From a checkpoint of a small transformer trained on Wikipedia.
Size: 16 layers, width 384.
Architecture: rotary positions, untied embeddings.
Training: a variant of SOAP for these matrices, 1115M tokens, 4254 steps.
Each number is 128 + 32 x the weight over its row's rms, rounded and kept within 0 to 255. Layers, rows and columns count from 0. Numbers have three digits each. The size before them is the row's rms in percent of the matrix's.

# v: layer 6 attention value, 384x384, rms 0.157, rows 111-127, columns 0-47
# o: layer 6 attention output (transposed), 384x384, rms 0.15, rows 111-127, columns 0-47
# q: layer 6 attention query, 384x384, rms 0.138, rows 128-170, columns 0-47
# k: layer 6 attention key, 384x384, rms 0.14, rows 128-170, columns 0-47
v111 095:134152142083124157100149115136102087175094093151107145131143066114130139139179113163134131145089156138151107233166073115130079139142204164140173
o111 100:160165128152088089131109111060095100131108104131093154124133124148101142095098132080084154201127123130073197084109131154139134128092105152138111
v112 092:150140129134112114126120107179139130157156211078128128157109132114074099159075135095138128051112165088191127155074143093083109150191146108163151
o112 098:118212058154161117057145135144127175086089080114202117134145139091114090177145188119125097097168132139104137053137082138076110126113119110110142
v113 109:152143165129110124152096148142114108163107093143135115110130137091209114085131125125160144138122139166102154109137130082092101135110119113159125
o113 103:125119078099131139110121160126127160120134080128072171146107088133157088040130077130180097168093124121111117138164190127196123127116148136178095
v114 096:095106117087178170144168061121139109126114102059159174108154198143125099114078117111124108150098125169165151164149093134114086068164170036091152
o114 099:088125086037146152115112110168135160153136165157127146146108158140156178179123111136153122124069108137119090095162152132120150113160153079157106
v115 105:080155113133131141158153102128164084076085102114116173096145123149152090129116127116198107182122090109084093121125107121058163149133065144171124
o115 103:085113114086089168085182164152117178106128151105135147099135129143134184152146110131103162090120151101105101096124122128132105089122112152144141
v116 101:115108112205126119100119118187110200107127146140161082105128109111155139135140189138131119105109078089151122080141148092153147127130195095115101
o116 098:165132108118128110123144064106102217168163161124154086149130146205186112146135161124081163137171143157143121097077100139130110065146119075098158
v117 103:151148167137147134152080092171085113154136061124151115169141079102134124100082096186130156133151186088145179097125162081154136155113125125127153
o117 100:084104131207108136069069123111172168148139071107097087128122138104091094126158119161137107193100109140148111122108142099120141098116142090158099
v118 099:154160140169103130086077128061082105118125102085133115108081142096087185201172156133176135110135114083124190158143073116155135156134174079131150
o118 100:147138077161116160085106149159061176135087172091174140099062072135055169168140152177139129173139148118125142174130103153120134151138176116137118
v119 095:145182141147110100096141134128093145126111144146204126196096127107107080097149136122125147130145087147121140110090127168175156136131161147172098
o119 096:174137168151163186091125152040088093119168121112146146127142160132166119166150185156130143164101101100186068137120101122127075125107169152122121
v120 093:174110160236118183137152148150130178163110101095175107142130162166190102155107105162072147066161143163115100182141195113120175105132161123116128
o120 098:114168057154125137109096116147060113149162132151148104182111120108120136142151119100154119137109187150159065121084191143142119141171175206108138
v121 105:134115134131158083155158110135141080148142103180136175141140169124144090137243140151169113092134088133117142142138148098097138169104128167171125
o121 101:123039131096163179133113107099137155137145132139139101136219130128134141080170076143138115225120105135079115160118157160091111175088152106085130
v122 094:151130190077141082070119149134066163088132081168087103064145132191092092191144125134130100128134030121140147095132077132077165160119108082149097
o122 100:173108112152111221134163169138096086099110090140110135121188104126095167171085151157141174136211151134117082163143131113165086162117111124142122
v123 102:188111147069153157103150071166218082167138109121091127109162052136130107176115085127083105100130133124177177150144142182131138062050181106200112
o123 103:099107153082127154108129098152124076153181104173072129120104100149105122107165121165112093176141149100115147172133171099123130173147093164110156
v124 101:126107123131132120184155175116118122124128079099147112110146124113117122152101140132099097181164095087151099151116158169115131075100164201099085
o124 102:157083121127136125138142128122103116154132127094142107079171106160150126182146163160099138135155150109138090110126228139147180123140155123104145
v125 102:192102157155088130113147182107124188084111153126101136122040136156111080108111186155095087185152164127147114055075060079142097129115098110161130
o125 096:138127118160130171141117151145172094120135177135096132122154111138190151049166117186118097180133132126163119123149121126105145129091092182097175
v126 087:059116123129101087141092126125081186103159123162112132079166157135092174112130117149125095186126158115089103112120129121031112142115158136070147
o126 093:133083159116059044086117133099114147169112133132112145104077127126139109126099106089138091149164123144174138096170099122154132048130099129149149
v127 108:150171121139154179192198114159053109095177162181104140150088140156161140076101135160144118130127165073135138140106135109134122165125147109131138
o127 105:158151092146131079111161152180104177137082083141090087154199097128146164135140189169168135161071176101099066088148118122140103088134149137134142
q128 085:183108119098212125107147149151148163215076089144203142093155072160117107103076133126086166155140126082201113146117106138117102078165151131155086
k128 079:139112033105141110150111182165137143089169103108145142151093140113190169134108127097114118157038145128169158133099104115145153099153099126078083
q129 095:139096069101177145129096193184146127175123120110221141214156149127123118178071068180136142147117131175116141101123132154091136122093165156109091
k129 074:115168153101151147158079112089129133089124110220141126087121115157111136139134159142106078074131163164127057142155126060115117127118174223150125
q130 092:151191132079112178157137124173150063131097144123160169143079112119068163152142118108147123168163126135127158166088113127125150102150101109153070
k130 088:144150163134116177126125155157054159174142139152152145117174124157176168109081108133133129187121169144098104117097138091094095187139190131115107
q131 084:114085189130055129181119115083082137140180097097134149178083170164171139081189090172141096114091103165133081105097113119064161142158134110158128
k131 086:096200099100170130076195151147103116045120168115157110090155103123124146177098109136124124118150102194100154163129136132133132166170132095116104
q132 104:118193121142102121105133100132154124129133092148085140152095159128134144155157162071094104112048123072038083113143164086153160137118085127120101
k132 092:103128103128148142143128117155114158129108140121151085068119178107082124111132164135089127125087157083100121163130149157088107112188085103130113
q133 097:106097136084144088153141125152081130108136162147153137150136094070066174145123113218173160131157188110138114080132134128106091135102143159124100
k133 097:128076114077085140141119141107103109121085107106162061118161135165089088103091105122081143134134110182098159123170135109122108160146075113125127
q134 100:117101123103078067125142094111148126132118141072129085143119156105102082162100116079136132140163107112157132131124153153146105066056135098129131
k134 084:139135088172184117148178097163127093076131098131098166124153177135160115136193121094188132132109143078146095149115101159148170136180084113103150
q135 111:123128082203102104121169101119131150193087182107101136108094180091164104072174096111142110118121114136150094143118073091010160129150112124198139
k135 103:081109077112117162161115129154099057119150163135131136106151100127099175203108143108105186107140127113171144115106139074108131140144106107122113
q136 105:118091081161084139098138125155123116144156169126145097110165105110172097180119088139145183118120104087140124118113148153102178143093078107111167
k136 098:151138118103129091124155131125178165172106113102118172126152101138150133098120151143119161079061157088147192122134066155104107162099161128123092
q137 103:124102093120185123140116112092128126147105072135147111070069118140120122140153116102155134127097117153077184114170086139203163096130161066166171
k137 092:096105185164059143108096108128138148156210155114114110157112137131135101135041137183165099126153056125116165099181148142138085129090153150161131
q138 109:106151154172107118189189127103115122116159081133176172144159173188152116030103142182133113114135106119178121168082095184164173172134171083185130
k138 100:154061128153139149105123120164205122165164169143129155121132105147171167131123160170136159152093162101109134101087108165113152156099147188100096
q139 092:098128138147060162143139137049146098126088070126109194095137154152124130152128146130126146125167082104129180211124087110189098148139116078207209
k139 100:113150091147111149126154092121170129116138111131153151151082109119149081066180136080127104139126165134156170095079068171115135123118231140146123
q140 106:127111159089082082137134100129125110132130125127131087144092126149130139143138142103154077133156167103147078101141076136098096129157139136132147
k140 100:073094126151141150134107139136083170096119151126142182150125196128172142211160128114140150158180130182086122217120176075087128119164120153135103
q141 105:158091110090082106173149133194073131114027076138128152135076138102091107114185151140157135141144122109079113133116141106058139146123085140028111
k141 093:165128111101136127166183130172100083149174117104146127095114187124117132174112093094163158100084187162130112100110105122093117094149157133075111
q142 101:128092105125190128120102103150206132072141113176100109121087112122132161150090177149152131155172207168146122123138184120114126119116170104161061
k142 097:131158159124084161056173158120134126163071116154111180172071122152126131092112094110141122124127112109109085138119129169121152115149186034184090
q143 089:159149089065128123157168175204108168095112070135126110072160160139116163123084114189154134161139213128125124090148155129093128139135075143144137
k143 107:106115143075135118130171131125124102092098121127119097150148108082156176147146123127152148094079187097121143111179118106088165141150168093128143
q144 102:143173127071137189177143085101090159119088193111152108158125117103085108070118114155081118095143080169107116187122172148141087111136137137132124
k144 098:142124115161164181172133080129144109150134083230108188132120194172200134132068189051163127145143215066134093113116106149103132106059089160115167
q145 097:191124148169160099132135142125207144154158128131121139129142132198176089164102102089127109085108167105166139141073160161211156192152136115149109
k145 096:115087115118128151114103150119135141152102148098109164175131116140089075112172187143179136202080109163205156159122176187111135125137161087118182
q146 102:120158114095159131095113067100170140104096133081192165111158139139176086104127153107085077122101142121119059105103171115188151184065119117169102
k146 100:129136145130157194137126096083132097128124142121092147081073117096115080133167121123126104166087075105078130164105213115080119126107160070144118
q147 102:116160098113096165074130111167155103099067133213107129114079095155136079120114092155088053140130103025164111082042142088148160132119163154137145
k147 105:113112165129150136092167120127139127136157161163113149112114109130085155082182147103122110142095142069154166118154120087124165112111160087096186
q148 111:136108141132160117070131135134164136142195073103135143113144184120111132135146122106136156131145185149223144094135119161109087110128169087124119
k148 102:129130159058159134106196115134095159148102119115135133178152208122168152119117150114139144119089184090140135152185132133135118127145100155095129
q149 105:114098133130073148108123107166157100099154120148168174157163179173091146150090179132160120104121158052136123138180096104116149122139125144119129
k149 107:129140129083163108122189102178135130172190090099195123146182062144159114095164113069133143090115172089165090140157098144130137140118143113122156
q150 098:165114166121203183129074091131130111119219140110121096130074129107068173121178159130057125121124121118133089114084142094093112124088158137146107
k150 099:076139163122126167129129141081089128111116208120164055058068147159131145143103096097105153147138140148105143122115177132124120195104121144221129
q151 103:110097114098088126127118112131123170148093158133157168091165207162126130146115226103099144127125137146179091110106130197151112109144135065124112
k151 101:140112140076049120121136149129139113123098155070080095199093087128151160178146075126133132094137100087121175119141180128132161186126139144098153
q152 098:154137168115088079120107163131107201130093057141065170146153113165044172125145130158115161117147106125141116139088145111136140158157154139127066
k152 100:107101207164078125110139104167116142142145146186104097171139120106079157070090159232132149116155170139108127126174094102097164117139085160152144
q153 098:184136103077068132101176108117107125167151159135132079158113140097073104091049127092124161144070111197064110138148105152158148101136111036104190
k153 094:081132071078127116116192116181129154082112143086116152082156081091128101197134099128086110132151153098131106123135144138104028131129105106119116
q154 095:156105030112110070134121122141025175133091132175168129110110106140175159106062158160126145151132079124164084129116150131131117080156124198120119
k154 098:144137157128165121140098093141178121113119097197207119174128116168155147082180137141146122076049132199098106080088091132125090133123179141083131
q155 103:172053117129102158132115161176109093046135154121144148169121151152114067104058064144114114136165107142119152112069127132143081171127124168121127
k155 099:149159150111069153095113041093101082127163151212114159096131140117116045079134084129117054165116072115153128172077085156138164132124141114108074
q156 097:149150092199170146134178149118166136145172165133116096128103024190068112121110146116114133158116126175114100129117117093134140122118103159150137
k156 101:099137176140136131132124167135121120145105134116048181122089119144128089130146110112158132092126147152098128124167122163093182149123088139122123
q157 108:123107153101147088141074171087112121149127138140100129093043126112153137111144114106137085165140105112100086155129043057093155123097112136115110
k157 099:158168128115124139149125096113133109082097196077121102100080148121131142135167141169137136165157081129181090154120081140146145107112109154224155
q158 104:127124118110145194118132091177114075144096087125145122136121075198137102118105138155166183137128112143168085133125097167128061133150199055158101
k158 101:122151171118150126120210083191093159173161180096098121151137169139145103101088164176131120139158148134169148080142112113110120120126076175147182
q159 094:186108201191099207132136108179134120159105163117173157142119152160156175139088158124098120101104112177123157137150180194059075119123136104116102
k159 102:124160196111196114148138116079105122181139144113085138154104165134137120072090117118087198095111162139119105141131104158124137091169143072138146
q160 093:160105186116148112086099122055092086117077112159128161133170144133125153057205138099085067136088141098123141122180106110111117100126130110090187
k160 085:181182147180119158159135176132145123130119195089108114140148156137108151101152151109183156120080148090129110136148186179133149156130130157107110
q161 094:075140114054110104100137124122118096118136144167190113066076120129109174155138097122155125166102116077097121148110107153108036153123105081089120
k161 084:145140136119131134177145143151192098153127163188079077176152086143140135134170087153167145146109129083129137141197138144126136175098186160162116
q162 093:141114176098116184142110150150120125114152082107112175152051147138112132121157068080185082072115138106106121177144124141145129138126134109100139
k162 089:143154074165101082103131078080119139108077123106151091104080156119118143101126177083153166112134131167137127093095122087143091124125091154157150
q163 099:167070177125165096163150204120098117131187101114144161223114144122096113166138102188106189093064154073149149128098144123157124141090169112099058
k163 085:116104127118168148140139099117127109153090155132078157116150149172107164124104138121112136053136108170070152149166131077073157067111117158136157
q164 101:173102142181151077121110069143108136151086113094091135124129158128117117150136147141103155139075106160111142167148079061074154047128113180099142
k164 090:147113160174133201144179163073118090168148112109048136126125132132108093181085153104100126144036136077128099152126154177142134152056100123159119
q165 094:089184169130134167105058154068103073104116089128158070145112199120156194107147107143153103122166149133129190143121110168160136127008206106111115
k165 089:105120097170136123151171153119126155069109167169129098140048134095119134111163120184082133097141158116112136118080126153145087025070189095116140
q166 098:103057119115177128067139122152083090184146158114143065096146115097144109167168176175133109111067178132124100127111149132165132125160116219151093
k166 096:120151144135151113124072139068129145171135111144097120137106170119125091155131151146116120104150037106110165165134102202128127118070159115106116
q167 104:164119201176120097131143111144099149086176111081169095116123149113147143138128087162121158131146168051186055110100195122142118170157129125091101
k167 096:092237150101129100078157106066115123140143154122155167139202099121178187140134113156150080121086173170211161112131117140076126084105183144177105
q168 095:116100090126186162122110112114111145155128094120107171179135131083118144100138169129140137169190106093123191140097128111084141124139096103147150
k168 103:168113130134144185122140147181125098132108074118080131200153115116096149129123153119083159124110133111082155106166122167128086167119155136115094
q169 098:153120155185163108147086120139128171154111121076129124125128168114135126148141155121104086102085148127164081134150136125100124112162119101129204
k169 100:147085139136121097130091132121161128117030152154115194160174111159106082157049107120111081138105139122144123147125106116150159187110114106166047
q170 098:158133127102150180129121131163093168107118148134144118070148117183093104055147029148127225152128120131147133132142134116193142150102109136099111
k170 095:102077140167129162133125105089172181142137192177100142110142134179132120147154175139110117169152147137115165098151136116100144143147147144124092